{
  "n_layer": 9,
  "d_model": 256,
  "n_head": 4,
  "n_kv_head": 4,
  "head_dim": 64,
  "d_mlp": 768,
  "vocab_size": 2265,
  "activation": "squared_relu",
  "norm": "rmsnorm",
  "norm_place": "pre",
  "norm_eps": 1e-05,
  "positions": "rope",
  "rope_base": 10000.0,
  "rope_fraction": 0.5,
  "qk_norm": true,
  "attn_scale": 0.185,
  "bias": "none",
  "tie_embeddings": "early",
  "parallel_block": false,
  "extras": ["some layers without attention", "local attention windows", "shifted keys", "normalized values", "value embeddings", "value residuals", "hashed n-gram embeddings", "an embedding shortcut", "learned residual scales", "skips across layers"],
  "init": "normal",
  "init_std_qkv": 0.027,
  "init_std_o": 0.0,
  "init_std_up": 0.027,
  "init_std_down": 0.0,
  "optimizer": "muon",
  "lr": 0.0111,
  "lr_mult_o": 1.5,
  "beta1": 0.9,
  "lr_head": 0.00654,
  "warmup_steps": 0,
  "schedule": "wsd",
  "decay_fraction": 0.555,
  "decay_shape": "linear",
  "final_lr_fraction": 0.0,
  "batch_tokens": [32768, 65536, 131072],
  "seq_len": 2048,
  "doc_mask": true,
  "train_tokens": 350600000,
  "steps": 5605,
  "dataset": "wikipedia_en"
}
Each number is 500 + 50 x the weight over its row's rms, rounded and kept within 0 to 999. Layers, rows and columns count from 0. Numbers have three digits each. The size before them is the row's rms in percent of the matrix's.

# layer 5 attention output (transposed), 256x256, rms 0.151, rows 48-63, columns 128-255
096:478505535554489511557496436498448600549522459463544494496443452515459534469417419503482565576615497507525471407513458552531453472490541556502538501498488472421459545459532601497600616530555497551539448500438422458464465536505456563444519408509444502520450469496463609426483472440481494461438425450508504570521482473492448451534474534485488513439470494573518521538504480534510513484441
094:576505473496495506408562525535538515486524594566405549580401581537481457593605486497416535403576524496469458546490550531482494484447576518521610502482544470485512530471503415531554460515533510546477545387488513439465469513514502505418308495505533474515474508472454473608410479438554469488443486566518448572506496459564456514457542567476432546492553535524477510430504504489453466431491
084:556526486565549523408448551436469501449573570491520472579504550485479563515482454471446588481482559514441498476402440496537486495596494567511570503458495463509495511462417464445498520560484542480511565467535555469465493483481494402503511499450565495476551363493501471609489422545488500458545428458506509591528473582479484572435590465409520509523516449502464445508534491534589501488436
094:480460520554513504582441470527478501490479474564499475500408601525493355519529566505319569443497527446621450510455448421514511452522499515502477444489502460446524609467489438530397512450486497498563494418500481440452538487449515533557466526478638489490509444498473446475504429491444580400491492466570481482541497561534457524421536445505450523494537525509440505517397611496536460521382
088:488504476488392524467519492502585547577474461511503507516482502553462502515482397485445497473555564552496568454590489483473531565446443466510575523405550422455532492482515469570506492474511549476502672343520560586445492506504516449474405550511459513464546544551450565535538599442449449525441481458561462456383576540527507517569398505474528402565559496583566568484495630551509549505548
089:509528416497450506518512420553456539461511476440527423426494511542520574445524442538553506537569536570448487574607499479556522514477510447548497526492587484457439493494521506575446418584543531470502506553561440510543442469502542564424528573525460508396533496476573421480486494405516533494575486580501428526548495526514562424443531529560472518464433460529536527504513503487508595470583
094:471525425478494486438504449534473501467560578439526494490566484575454474594465528567499532527551494453431480536481510495508655546419543459502527509457514445463639546518579572483419482479509495475515575517553503552598481557386415424532476426513457488513464561646363518546532401453440514499547528533476479535523554519428516557521569426461488533504513548492514465507477473477483523563542
084:443531508440535460557520536521472507534526497511497435486452440487432464516576512469369470439579467485537519539481507519465478485496558399472447436527484530647496390568567522471547526427387543493476598430536472506552471524586615485348468464431520521483482519478461445543545546516516473514504405474545514459534434484489501475484526505491521435492507549542490442466554578407540572538471
100:474517452478507543524537539475548469576471580556487429592498508430494411542525513524463511481532578545529525570475516508526439489547472518524532514483470547440496502474449473517355345535563508368520523417538590459499490508470504568433460446497443557464459591512536556476506516489412507518391511532452473580516484451462518411549531494520521496481450429503466484463345442444591422545369
099:473572509510473546497594547442566418489552503482500482483581504436453438469546563522473553491421488479507459478443508439547492422490484439474455426485521436417575468497515551495455759456494492487492486465529501511527520506502516511461407525457554483490518545517454451480579480500541526485513438479468489426488445545528483528571533578504397433492492484487548524508566505490393526452443
083:524542456452491453493574651505513449434430564518491516493439521497561492577564472534489540505606436473454443528530474438545511541467498495450531450569504553487459544395533425501521518517547584450472450492567551431399492498418504444548442564440487472454485499532515475538413512417462469492468468473493481496518402528560458429462445490564576429396420546544411418514465500597431567448435
089:492397497498504484509399554566467446447644466565384564457509505543446453415544554573492529471501524490519453600504488524434506466496573464548456423508485438505542537463479527532521602514507483500522541509552530421479480505510562513442518479488533554495517493479572573517569424573415423586460484573445460514588510537410473533517499540513399472476520514530373506453479414459425482450528
091:513498572521581543504521582544481460435505503519513469561533392503488421413525594506546541396586523403521529491418547441454423492520464403447537527381526546617510531480505417576453614540513422600517503457468481529371445462531445485472524552433348541521451534527513415518498528498456536499552437405497587430516461503531534356554486377512542504490541475488482523433420446506508452531519
090:558532534490546457538450521379521458507538496568519462478461514508445590490482539460490509424536518561474512452558445511466531457548539582485501592505459414535532551492469498448489510508465532552567534442468483445526579574492503504465521538527436421540463478645360522551490486531489606470532545489541469538582573540472532584455484446443537515505525487528529475471533451413502397584530
101:451589529419578504486467571474554584517543565504510472563474459474602499534497487545475472507486522539622534418499508497485518513547441556513558442454501601585478526558544541551529382574494490553493574507407495472533472477475464517527512554487559497557467425494515519464464539499530519542384470476460511479530544511454391521502555501522414486436470545448395515582519547534466540573455
094:502601527453541374564564431424590513478443485484488537440518482425576534520578568441582563513539525468468566552510518448322474458485432504457408543527479427517470533501482608514456391511498525538506522437479508454490561474457467461474560461455541495526391504486563407516449426426390510442469471459546509509450515573523465504450516440468435497502450503526498468491501462527496538508512
# layer 5 attention value, 256x256, rms 0.107, rows 49-63, columns 128-255
097:489393493452508503330584461466514453495518532486526491481449447523581473532540535467507562429486507496495468436579498522527505531521505532468506516510533454501574413542536518490469395478467597490499367571519569543542514554553515516505529499520529539483501536513494557491502573414555540380547561543540536542447503453506441554520535431576581489427526453522425518576550462453532402463429
092:553535558520400460546459465573455515503554587517528402647478473482496545448410476532473431478541546451502469487477433571510455553557402502481587518520532562572540472434434401474452453511505480484487556483519609466552499556557541415557563527421495441510528476522538535560504518537500611491578499520424463457548483574514498451510608498470587593534545497556410519432481438431519446489493
102:421509461595418521500480486579530456396482490568450533479452566494440471469501488503504491534555502463439529472535509564511514524461468519524491485483472464431482489489521419501522410516415529538493411551537463525513553440460519539527493520363545612595496397525456488485466507478548531519528563431564511511522435472500512548434522501544468512525444504519400444520563547438544600475490
095:448477473432529442427496513558470466448531417485576453512516521494542473480517472468534500458394539518555477436608481535517469514483494537482532567383497481457469521456549543503483477471405535529513552516551497498488444473475543440557438477526571372422566469490422504478528459534460510572514500486510507455512556484526481518531426536543602421498533587544497457536498495475459482420520
092:525563493546451619462509504494436467460429418407467457375498565508536564498558476555411534581573431485484468544449565513458479486545466445559478497476507527448458591514452463577493559513512476488424493527574446418514518531483495430431576491465534511478504484477565476559487487446474509463464578578518519520504456463602502511547602523544510550551615478442548501567542508471442512532582
105:489423465578525518492540449411482472514552543444539476533451539488506404506444585511508481509403538459511545461490521546406479454461435483477563443493484464456489502559514457482457549508618479498521518549594476474635555529541454540590506526421482509504435551491496483550454464498472549561451507619540496436651519553494492507586435460514566486509488583496485443464412499416445443532420
092:524500418381621500442522517537633496549517542497528433572468482485499490542472490404576483548534469553567462436501519515500453505418305433422511422431505455520512536480539520479477392441512422464462497512442493580565532495588573411348489509447507497482580415512521522549542475460492517481450587471475587490504512519570533471507534467536485474491501571503561442475442471458582369494501
111:459486508544695501549500619465468473486489493431486484533505501480539458492470453513495490433571481457523506506445487591468408483452480507504528550445564465460439397547431501523470435565489477439471540467513522512467509481551517485452481520508407458512426517495503538400490561398575394486526494398491482439462523519480574605430486430461573464571517409428458530578514491447483495423478
111:388414510488525557490520488527519443474582530533509396532507451467486481547473512425594487483558553422441517439406494486401510487443520584498422500518517407400525487419582547548535611539520508519519525529468496488533430468454468506384415485446479397484501470488540501449545535519497494518401590427512470557603562583501531559495467495479397507428393469444579400534550458477557446553478
093:521533500460480385510581495520598510488445504469448469514398498481566534504576480536424489383557488513532483533582517573528543544464410518519481521454462502452502547453503490534548401478458526498382440516463517540517477543481528547566422559433496381502506565457529592476454468458489381526571572515577489511484490480511625537380571452462526496469455485531403478546506484555471500431509
095:536482506556465438555503459549563506493537478412429538517453490492514519489511579463572535512493545516532580507414525509505451476430522476473449424580538575449471494499603495549544429494548545506453526547504503510571490562524595534534512475519455535473619446380585495559414586547486419524441571579469503494516477551470423517539566585536528470441554540649444402480542445481546536491436
100:474551463453557453573597482538565423543423510503564487567543524557478516574476588498464533498497482494501618538534466452427498464454571417400461561588493451491555451626594423556373550450582441468514470501487494495528501490551594531466517419397531436397508485533554471479414519409498450332514464451512604553471554563501562405504509495525420528471537528498387503536563490400558601521512
102:521566477409545466486500435476482431624570465510473507427479540467436481450450566538517515458461547536466507448609472483539533479551472548563538552460576442349507531508518479536536472550533513620501433521582462536566473457496508459510483460417476485564427508599462380553619574448566537481406518475501486414517452573486563537462498502482433488534472519536484496492545564469530508592478
105:408572461466483598492466572385446443488552484492431453488493588488480347532501508531441443482596449555494456548576476583425483448584521576512504550445500506463506480530408569560527453491448451550453513509513540456483478439460500472483512548500567543459457507502424532400504565501604439470455381449432509488465446482452476522448470521454533497487445379510525671513508604519507568479449
094:531600527406410352509514556445560508475486395588495618498460490484440541495604500473459511518573437486524538552527454527499512525532495556501534526475559487439453472464550544480428506496441523493446484449581593520566536397497480596496429439477447503504487521524560447429463449514472486509544484397463499464507567556367519550394484428414523490603464471494544604479544566475521542564534
# layer 5 attention query, 256x256, rms 0.106, rows 64-102, columns 128-255
022:538506523503530493569460516575477471457479548512525441498421517491494616385506599497430529498509497448555453502483536476533476529487472533485461438557563537498493551425566440461426503527555508475485509494451458538435500496566591425460405601458450499510570505520497583470464522531390570574495467505486572535518513645438516467535533519508431584566482539447494429456462505527533436576513
033:546541475448443607501470486546542655514466468550504452514512499580455578427564496459431530479483517395498461454486496624572510512472473475522501448416484428540476554515565532416489463520482396441529566540418479515488414501520626448574457475455471564486498496596440613490495528498434517580581555451589563474631600554455499420422537392437423495501508528542467514489511510490450545539464
033:523527495524487427432510502474472478565501501469465555470564506461581455579448520471477538497513445550466537504479455416468514480533450438487526529567564496423531472456521506585572478429545578565470449527575579511552496593514465554530554486558451488492428544402518340468494410433535530519432472551441396571390500406579466509554465674532497446456505418377531422534556429472474517400514
031:474500464540493440513463496519493424546497452449378491447555495397523543509486496584477542485567495613484535461524508463479419515464593478494492563434502497552506506471460457615623490549562534502486455499564438469564557532488449582455493501572551513531466563404475441444528530482584483512457472457415504549391379499507548519532458575524509423487542418360523410485541558519550538440567
039:516478491534609561561578569560583572470562504538518487457504524526471544403556461510437483548472478408505503468483516562592480556516516461498445437450451495573472513510559559431507505487559383455512584540466507538487443429518580426528438489556538627473477460515461600510562454601465420477576549508568490512598519577427394464495528353531517519441456489551428525489511493454450431561522
032:517589505457469593490503521462477550452470512545478695527507494453519429520487549496529506470527539375504452541471476594488528531445413427519509453576542425379544487523552488527522460489513427481492530521486474444418455565486483441460393514416436502458539501505594557557494514538400600542526467569561470404640617568462463512577548469445409568438463479563446504574439568555451516520460
036:515401466489488459519522503483572502475473459476490415501472531600516580467546485550431546471490461542529509443518559444472518484485526574589508532433522541578462492461497486507599492506433521508492512519573462521598474417552522541497536459505569448584468463496413430511483503438594387509487582445451484564450415439543532482456480469495469511439485518468593465446501505510497502553576
045:487485498470548547558562498562535587486511512575567492540457506551458504445533536514467466550507550348578440463394592589488549600471474485507461435440472469545489489572567506401417442527496404486483581446480498496393419506535579383480453499424535496533466456580486593531542491576434535560543484502448508430616580575443460476484556415504447572450499484521461586557461485496389438583470
049:572471484494456523494463492535505536454526485474500429465518540513488537485519481557487556495475449486497484426616548437523504415500526613509476515476487549531489486452516435572501524480530584543524480561498500511621571528511567532563593435472537482536445504460509371492449517458604344458524534451577502614371450476588535442436471475503524450511499505448542396457537503508582523436566
034:516530468447434487502486496475495501416455463534539530537531524517485527482539560437476459475426505373464397438426455620453548510492501476448558494467502418462377452552550495456485478470604494526495537426555512502461508431441559410461482490332579555578554465520507465528522498504492586565484502479437467519519575442490422554549553463526449576519528650517504410481447536473443591518484
048:484539493498470510521535467480545469457505489560491577548481474519445451528493562410427534553411545413445416428476430580474535595513500431488489474585493397460416474555561580424500458464574463536493540486515507508424397486504518385488445486375485515524421462592531468518585553536412553628476475518522402422537650477399443545447532414483466603451499500511497464515544539494398475523491
045:430490461521480514529484460513479517603497542530566581585497458475479380501543487471551429487571548549520499579352494578504472422522455433547515471519512457472509521476495517407515424560457433497481494437470552524506461460433485446425400582524447501418474493547509563442497473545455638475488498525497530444598590523440401573518532506531477538420468435517489534578492508480428415572466
047:488606513503529444494463500432495392538494497466443605553523490412510407521383503457556440486494420509441500498495471480471532543506531481493449546573579471440539423461471495529566532490532590563493459393538547526502538439458381540471503561552515579532502501468599429410473473466463605451365509489509463481455551486492557537554528526506583520508595569508521456577453495522568487434497
052:488501457512529505526553455580599535525448476515486465467455490647487465431518448546566438511558480494520574494376529557516558571533525471439522480450428513561537497479508500483501501488460373477598570506439437494546489499507432507516563545517530457462490529549475594470487554528399495499458531575487527529614498484469479466414560495463518530483468447451491553483515539436394512486579
055:512472491481541552527459479614428559611492425448506378436412480535548545478512442583598419502580447531559611534453556522567539530509574501491501477382535515620516504504505475555467623484452458461491498513444557507586511491545501596501562544459497493500547559491458570455456489455496417412518572485461572554528436511570513385520501503564442433443423478500509529500471461453520493526546
043:517513505520546518446454501510554558493522443436463430385478515456576495524467515568484573469412481515426632503576405442472547572500525517529447532477497462479498494439518482623480429369486598524514496560539483532537574547523490530591578515616540496518503518491475449485481489482531450425516505517476441602370525470576497505454499532464509506479520522447538480502502521522538504380513
045:461434397550491534558504482518521519508404433518610473541550499560476555461525436430568401475575485538601496516445575506560475501466485515483494508472517561565529558514437514406513497547450474409518557460431546494489451515571426476463480456458484505508481544567441561468554559498502430425408515474585599516543431502479422456513492489578504508487390449540451598549535487469522379570511
077:500512544542486471463446502465422475625520442403501451415474549392568518626474468538507450499549449587492593566487487411482526508488543535523555554467485548533550446480453446562465609477473643515521439557478548522609576536489520610496570479626513483552507582408526420503458399457562426464480529505475519552378401498628557519547450633545505427459530475479525504488523515537545498428499
055:513549535434532535410553471538525517426547585563484531444455444610474475455519541526480540540446538485525532494467463496490515473610431513540464438576560557538518518588589541594437485465484417467547547518511447488530426481570396455510431551541537514426509423542478524486492465498426529567558480567492448472500563492392531507396537486451436478523493527477498419476476566499492480552568
059:534545498584579549456483479538584474401505499519422582523517456502484516415591526480431567429451486472528475488561495545477488525510619496396415525496590595420496412510510454475521390481535572587464500513522404517458568510446433384428552405454553511529460496476652391511518504550520497484577468427567481458483591474387520518548489446465592562598467474530512513541549444560581500450487
058:536533460506536493504500476534499428547480477525551457539517553522533524571464457540594430384517503554424469519507513462595445607508553471449583501409481527561551453506428432473508452558458510463569462543346456577528509495489441516543543529484565543548474531514492572526493500456546449418483529545475497560510456380442401526430515487445527493396461505573519434418534538396505517525545
066:533522532567529467460507500532520420589493489364477512416484546443578470604466463553527506511498490588509559537564461456483537522541552472548533603458454497541477519455418447583436505512454620499541543574496468559574505541528489600508557498541496495554472630435502441490437463490513515523425470476517590560344461533548538484516438618437527449543455432447554536527578512550609467490457
063:567525520595488574457519537453382509504514547495423488438502518430539481552503496508533538415510381570454514490475495418432464487553434507526513517523557667434529418511475486577505590527472630516485400512501497548489525489472392537388545423582576569497493557495594430531455428410503536497497470522444530548378419433538520532548447599631545433415533442451459527527521549578518455509491
067:545537504425506438538529520549516537387456539544541450564492472636470489399523502593529492498434483506484502429491515568549523563559473500410517475501495526464488430525532539462488447472518396501581511494511470488468395517634477413473497536443469481490541470626430581505433478568410514553562507479419513501542443527458395477489556432493488543522432475429506431462493522434486450534539
063:446521534467422541413467452416516457573498537498476481447478517430487536569447493435438547565535484498460565544571567499466572442491392497493417507541518546488486491524419568543548615490649539491470483548458571526507434440496481483496583503492533602484502475495474468496548431435528507550517577499502498447422533547485494546472459541518521450486482600397534445456495550552573541471461
073:506518468427558452482615513538529585498462527593479514459441422620426569475568485499579489520441491462514506502485511534439471488580480455462475480531544567468440530575470494431479404411503438492472492441487535507408467460524496427443465516445485472489475451520447591507514523520469489506605507485417531498583412484474369452381585484611391518518473471414498520490458559481492480534470
062:514564501499502476388547497486522425490498502461457520452542520409469562619571524471525563506548539533405522562616476416529511458505543500429550522493517533545475503445550521528512543452475545466546545602521516475528555463511578563469508512571478477470493561514621474588557511553479498513404499524599409443487465528504548496459437501514455529573386516492590456488538455535462602496536
055:513466521521510544477505451558569528456486582485478479490535455532534464441482481450532481552406501531540577461436471569468459567559449503522578454430490481451541435472534522520428430550506506468501447467520493532461564469542465524463486546450499516443523475489530585425459585541500672376525421543498415515476413463533552419585449389517523471597495434501457461588482616491515524576402
061:488487539487512615475460448453555576479509471519492538542529448509428579519508445463475446456479565530524474466612489457477447468516522527420564542464580406397451518515434466530471551550525569507414504565510519599419499442537452521508508463467544548469497531544539543482431465488448603528550501526448475609478442424539472553567435499474512436529445449551559498438548596582400568525523
057:533394496431478516497460470537488522548368559583557588543434533543508474528565490517436433487550551451531519479386529532482441439514555544493452464425508463450571518456419542422393546485477468453479457417435501443498527547540538512442468497450520548417480445612461522477501565493442426471538479427606487508523443504529559483557557478529426485535548579557419491524468563532494561518501
063:481529507531474440472392506480448421412525471493486486552584506521568507483488520489448545470530452508496541507466474463492414526552616540521563479606407443375517424460490424438553405501506559554477391516471519486579459626443424514477528397563503521512496523419532430476585580526570529530413500459516536602422431482564473562508496588476575495504559546552638371441482478539477536518510
064:504457472469343387514503453575475548493498591494548419494529564485553423513575528485487497404549471500516547472433544493431559419507363489499492483436465462499555453512375510560551382496546494515546440460502610478483571534544521466521434558541474463500525538552394490517448395502544547426569498519507484508479474553581509507444498503483497504595603446479539480555539431480431487558468
141:416505522401464462486498655479591382468462457483507476518525543480530569585500512492533569551547519508508494451457455471466517512517553552475479430434494527462435553500528480531436563628464492398542501472481455450608427508529535486565482416375491519464499606498491479380587492415449449494563470493496488442534446499514492530488571411515555515503546559509522537529514522458528462547516
141:568501440442545465476627505433550508468489611423502548481474447389405441492498494566473528518491497505470510458483500548459465487458521537483481591464569564606422521498571470440516516483441497491552538525485519421507491511493490542423502490467430552491535535520458530513568480557499498610463480412524375506478442458501473434502573581495516506466487502565568429496391476553511480490522
137:530563447490498510480433469461433459550515601502519472414535574498479483476479557451578523524525533522524482508460442503565567530486571498541467475542478516416379547452453465490506545483529493476498476547529493472583602470524501564434452497427581474553495520521527481421463497519431454470556544499543516511524598488501508535550516569439480399514427459514557494528489486441499362470565
137:470460471467535508459496479570474574509520469544497505478454513404522492578436489443525505497565363532509446567551453490516511499466499444495497592462621475580548480511563453555508517567440507526524477603576514552508531412517517483580423459441447526509470486449582440547463482406481516512458519508463466510520504486606408480508541463485514579464501464586509521497483515488445483567490
130:461493593444535461543606479476426486537532535449487502532475476579567501526515543544492521495479488530473396450454488505447479560470480457417475492559501423531439566545538469407480493347473554503566524563452433437510507524508544524506542602499507499492458489631540525428376431493515468514433346543569540501487488507515584530546534488468547487521547460520510493443458553516436497538422
139:529565603508480457432552505543574564542429458535429477546476526495514452477444468538562568453519468453474533526533406517561463537472449504425508526511560490554484562541469540577464506457550464505536456596536543487565553556473456489557518419569523487535464481485462586448654506450447486453467486594471573449467570544562562420510571561517533509473477473542521456567536456467475526486517
138:469493433573597522538564490537520515525518437499445434436442434518543495507516540512583540488492538579555453504405511449586542457520527514540552526447407532461534440451451500409511400456496438402428547581568493476448444502533549525440495486521530509489498512493494419417492591515447514464471502470439508466486491603537552503506410475483497371517502418555464578511438458480525430575510
# layer 5 attention key, 256x256, rms 0.108, rows 64-102, columns 128-255
022:633400460507637387484515436422436526583524466581491420509545491514432420449474479473515469394528592499512539536464551563513522468510465474537481522450535466471460462480504549476486523524449566484550540479552477424476556594458461527508462525446434554620466570585587428546423524546483483572496458510675558543494465433532521497583539498500523544471438645533454532484573424494525436532493
025:545444533563545377410539529503435449475573501526529488552519602539493361495576463498475439419450509524483582557453516393484556438519452551402407535535484480471477541410482414455421486439471517460461504504490571507527576617526495524476510489489477530476521551545592476555351492532465520548556432516559484423493494493469487589511507478515502558588485488505436523384525501502530471421410
028:398500488447501532549501473523585501444473493412524434426487530520461583529527482561520495477519466450572473529581436552517497495602606461514527508482459481534512420572526533496482612576484413440470487505495466478539445449562606511552509447538540475555462479427495510522471438566491471461545503467564502507508497536547540480512486448524473526596500559420587523533427458559526558519508
023:511365509509517489533486414447529504535536578504589506515499515513412509440514513527529476436530479553573456524507405534537517539463544516524503504491449547528498423476426553481574446448485481477514436476468515532452498584406562517503499553479502511555470470448476498608549456474555447494435582552532534396572538518494542521507503477444568526529499549587427509471478545531474619441459
036:567472571439426451470417513475407571519474524545524484456425571539501331540513497488505448487526478490566547471410502499417480547570415600470553540500595479557575486450515434580516591479525626560481563492470404516549578524453424596467531460359542505567524532528484514454394475467520454501562452464503421576525452466550478443528491584462500504511566497570524513446561522531555561448437
029:447484521499394527437498538455459512392474564431595567487586542493563521546509450474534487480515426527421544486482498468608463549509501454391560521546510546515412525520595438453520600564523419490480447472526463555524472461580554480473506508431496483484556508454433481531463461519446496556531477423451578510406553472612391418458501493522492507515512456463515561468424440463543520470518
033:543522554441525464509531437461314558543503574523508382522456557530531382415613593507503439549515486450569508494442470463515466546549445488532426508564580586556519592539522446571457591529566563515589514556497444447540578444427553529516566496443504446497512548531468536422482522500557546395551482542555535544550368447509448432474467492490584475449541579518495461493542476562474459485535
029:510473478512508483458468435500486452388466590545406513600506524448524400492488434443513505471482525523446508554550571501462419439557532477397568573520523457478626484476443324547566438483565491522561513451514340531644542457485508564476548484529447550522479533442532520485441504516481514524477403438461479627452469413508595496564556512453578455519590413624523434471491490437512546514506
035:495503494520548466503571437510345543636480474509482453498487547510566427445607537578478464508481573505526509513407437460478433544524526505472468562456530552584489584504599535515487502556486574477593537533511410487492581392468479501457603556492404443499534443527399539435513536492563468363555492507475528544572418428490478468422452540406533568473531540529455522468520479550517485514458
030:486484517572409480577543455530553527453483512510451511497524482489443437500416543517505559531525516600512537522599501537461449390544541494552549468606481543551549534503511568474466443539506430508531470520444553542538482538461464618466452540540489581470486508568486526491551474429495422550450444529550482536399632495544552473454535537502584504515492419555469497456496547484467554424485
036:502494482549535525387432532521580476396521517543448568541553457474426565471478445492531541503517377547474454484484611466487467461489548464475535456435544396446525474515486469449429496500390446486445437461505608497480536553508476522526428497541509598476516536462549508525427466489447517609427492540470490494492554571576582496668535505507455487625539549515478530501426488419531622398510
034:522514485462526535461447536443603469442456483509428541523476467519460577503491515420486498511445475452500336494609630558574566563478444535601487467467497438453499465493490506458557529514537470527450496483582588403376424467512557439571474462532568533489457559475511495634531477532510531572466524501436527487494472530503598448584510481467451456497512412419509496503470489525467476430546
036:550442508528392588483464543572591547374571436534489498501545415497510570444511526507505594479472488444500473577491462469514463478509442497500459494400500455461456464482505544483464422531456468471565420526430517468548555479511555496580404459610462480432544472470431493572471480536516408543519534423510508575530516556519535492519560423410408488479590550456505481527391536548481619549543
047:480441458591641472394466510444427455484469479447475589464554562472611475574502460474488426536450428524453435466452505459490521586458458497396584495490531480539555575433523530470530581554473520558413543502550441421381428548521518503399497449514479485545509565416532611518411391541512648530526451488434594526531507538528483507548506527535462439514596430599507544468511455519514446488394
043:500441518530496422554564442546297570560499509473550509457454514506569349530393503566515508476474548579477552494473479476476523539515513489488577494527469546589487464424438486559523457585451516508483568485426382499594550477455526550496504535513484427522476503525501550484443506540480599394551438522473555577532416501500475552503496581476554440447553559559425529507580555612460503590397
030:486463499466618486468547517456422394552419516519477505605448537466456511517483428429521431509604478565540499412527593531543494459435506450553565527459446421555544500552507502491482500448444385472559467563546545548510481469487418491437487489542475484518545522526521587448481516431468528551452464470527564450492528507553520451645514523511464531531456407599522557464591491417477523448474
042:505473477411404524494581482500432633555517435490475484489447514536590397489467446517546496516415491534469539412512468451510519528549526550470486525533524535517457491467472495562480443492501486492548600463438392481616451492464519573489488604547622470490509549529456514565477471537496611390516431576438505542535448491435455537378477518541530513435561541478446492562523568585425555557501
042:497445478506536399575566503527477456478526474484487474508501484517554459441434482470583517487577583598476530502581455439490436517483501506481512579559529489508505458472491547571502317570482475462546508452414427553558545509458402562504489572601498376423501512566482490451483525472443565361507475510570498533537529496501486539437532487487549542457478631580431492482552531611460487622472
051:558401487558446496602450509429471486518441499457479478493465541501491526521562442450451449515544507475506447453441542501490482477490473516500502507495515380492519520496485473451546708461447519538465425481591640473496518566545463526548500469391505484572511449466465486484429417454502505529507461516498469415532532501540543571565451507452420493529399529455497466465507383360536517454407
052:547472451441259464547506505541491441489520521485591460608475501484449487416526497532489560541568524455497461508490453530521507524542466429522514479431466358566421441417544539478552377526517443466536505462501632492559474480556611578515459599578446448526517520533450498537525610516452573507471530545563451399560522488490505472427485492479513609535478403390579477555399456496509495442549
059:522494517539462568521518528482440474499459505415537457545470529481544464491436466470597461487538482514509511491488480374449481578411598439471582505459468410447545437436500469573521456577508495616545467440418547516534501506410602504395587560521466458443454524449501485466395484529538552456517498499526572571511515524452465551533429499484472499445500515591495504498506454538459533583436
049:544577476498423481512473570496493459498530490496495549575509469380505556449514576526509513438566561444469517576519515519464394424562444466439422529527497543454535432495543559497580506535473620556424477477609521542442519475466532521507511504532440514516430552528527403537552555398522555376505542509520421454364525505475553516542532529544458507509528539530553426466547478509570549413433
058:494622471553572415479458521523429417445479540494476567511480423440434461565467473554419513512585465487398488530446559499492514508534467472537496459532530623476490456508575401543507612546522421464537520565596476475532501452500369475521493547498444522533491513559485506573543506475500541588481491517435436403485514635470586518435502467574553481532481487394588498522564548592511531520598
056:529545532481662588536511487367568442416385515502494496450489524524421530449537531493510561471476443458552472507437529526551475516534499435525504496421568533411604449471471498509535658504510501575450506518503567508409438411479427487376548511487494559538485527536464525471555549425482484553510521497466506485438418450504384517443545476463501499584510469513565413514522551393456509458535
052:439460592565464519505452488519575459584447550473530557507459513435487537516538526435491468467512396510496517493483405528458444548450519544565529554545482456470519435474525513521495548431500614550629466486494533495527462568446572428577423462534475679582506474448501513503487488452471560541450564446475545531539578459535565478533357382530532486448545493657427495480505480558485487463530
062:438469517600505529459468512582599532423449442462443555508511548465486500538544429449471485443565406558512464441546538499571490600398562516492488445552480394545507518507493509524500450529555456572522555447433508477515528672460542502480563531542571405502461494402483457459402409487420565497485542600501568524481522532485397530526529541495483581426569535538507523518509434489435517497444
060:549483497488407545456464494463464393556495495558488500438599561596428554554518478453511458472541513505559381487551431460472518511498564510462500414400548582553439500570417506602512627522558530460535499525486553577455512482445470485469541405434527533486474517442502444449627475531481387449484557560601520525590460467462540533527479564569426466486483488437476498434492419508553542456483
054:534451498540452573426589581484419468535473489529539590526629615480524473445479454444465422536534504506511538422470510483468570493468498554513529434441531423508527489487524503500535515533394487430466520515402467497498425489523622402378478458525465551457521586557456545484473465551526588573497435434591498581505479517517478564510532548466428456513525488512466488526515508493526481542446
055:533513503429509474525518469507562487576459530529429450485503442545457578467441498486501554470593522480460508548531495564482521558485458457493501547464538520420451566399522491469500507493527478501497562559503522534520574480440466527480520512514526512506453526558495557344596494378445517523468477510484557533493399413485482554496474537413542553498470522426608464450440510533396644556535
059:486462498484502574490500500581445541497419501469520471497466498536506549498577448396463464515426475507499510534369538459519499549506487504546464521571491387579578505545503450557429428438458490555497529565416620555391526516500544547504535565531552615511478517468420483429491504437456433520534498506518414564557505549561411478466494502493506487562552528566471498467458461438431545430500
058:482472465486487427540434511504552552437511472434455554583615477489513486502441459498531579434582484425480454565483437596532520472521441517447502482523516489487468546483586453483532431513471556582419506511511471550454562402443530565405495431502495512519491528530559410356577484461515564518463492418495606544437521478504527570497547528360609473504396530505577513462453483550428517465450
059:469485549420505500537479491521562577550364561576517577522512561522475573610520493617504453456516489469520578563531515534453505467438436471530578473523465491503528502604431470540549565516475547472580506474483543482592536434580397470496467613460472640526511522491472532469604559503499454476508484599498511512525463415446500424436508490442502465511441502513454439549495462480514416487583
143:411506512417457451498493659475585387456455466475502482513521542480529574584506517492526586552551509496514496464468458479464521508510553542479488435426492535458433563506534485516431560610459480392551499477471461443578418509522547488555472414382486518476498621504492474399587489441462451518577478502501471432535454499510469519472587391535564523501548550535522553516504500463518440526524
143:562517449439538446482617509444551521470479622424510554489472451395403422487503506550467522500504497485474517451474486540461461493448516533493489589452558567620419517506586468446510515485435503494576520514484517423518489523475509555453511496490447560483537538523436534513554484555504505606472485422533372501491465447508458440498574570510508510476493519564573441494382472555496464480521
143:526564459489486516480427457456453468549510588496513485417525574504477482467480548447586522531539540517526485513467423506551556524487565485537454477532490523418380545457447481493495528475532490474495476535550477447572611484526522552432461502442578441539506517530528484420452507509430485455536544499521532522532587500494515532550507580432479397528444457490560498541487467439499375471556
143:471458468467514520456486473573453565494513475536487512484449511410511491580431503448522507491554347529504431553550455498508498490455487439480484587453619483564548472500540454565486519573449514523520463589586504538503515418502492479560417446426463531515476475446597431565470482391467511515462524503444472515521499502623400488520537470491520574459476461566500538513487512481460487545479
136:470490592441539465533608463468441482546545523457467513511479469575555508522502545566482525478474475556476393453454476515442470564466488454428459494568507431524442546554526493420481482346483580490564523557477413412503486540507530515491526580475501477497464480619554506437392447490514466491415360538563530495483485523518581538560526488481541495520547447498532497457478542514449468518427
145:526569601492484471458548494545561570535427451544427478523481512491523465477430476527563560453503489479494519525533406514559459545483455518432508516527558491561506568526459532565482483462538460510531465606549526484562559557467474494548513425579513491545460479488449596457647532460440476462461474587467571464478588542550584425508576558524513513479494473544523452551523471462466528489505
140:449495460578609505530561478540528521502505459495452423443444427532540475504539543511578513483505549589562446497382523461599535450532525536542562531450419540472543455447468501415512419456498442381447565593554492475445453485517541540467496499545520529491504497504507434420484579518451495454470518485473515464499525587543531496485435469477513369508489420558471579505427453466516439579507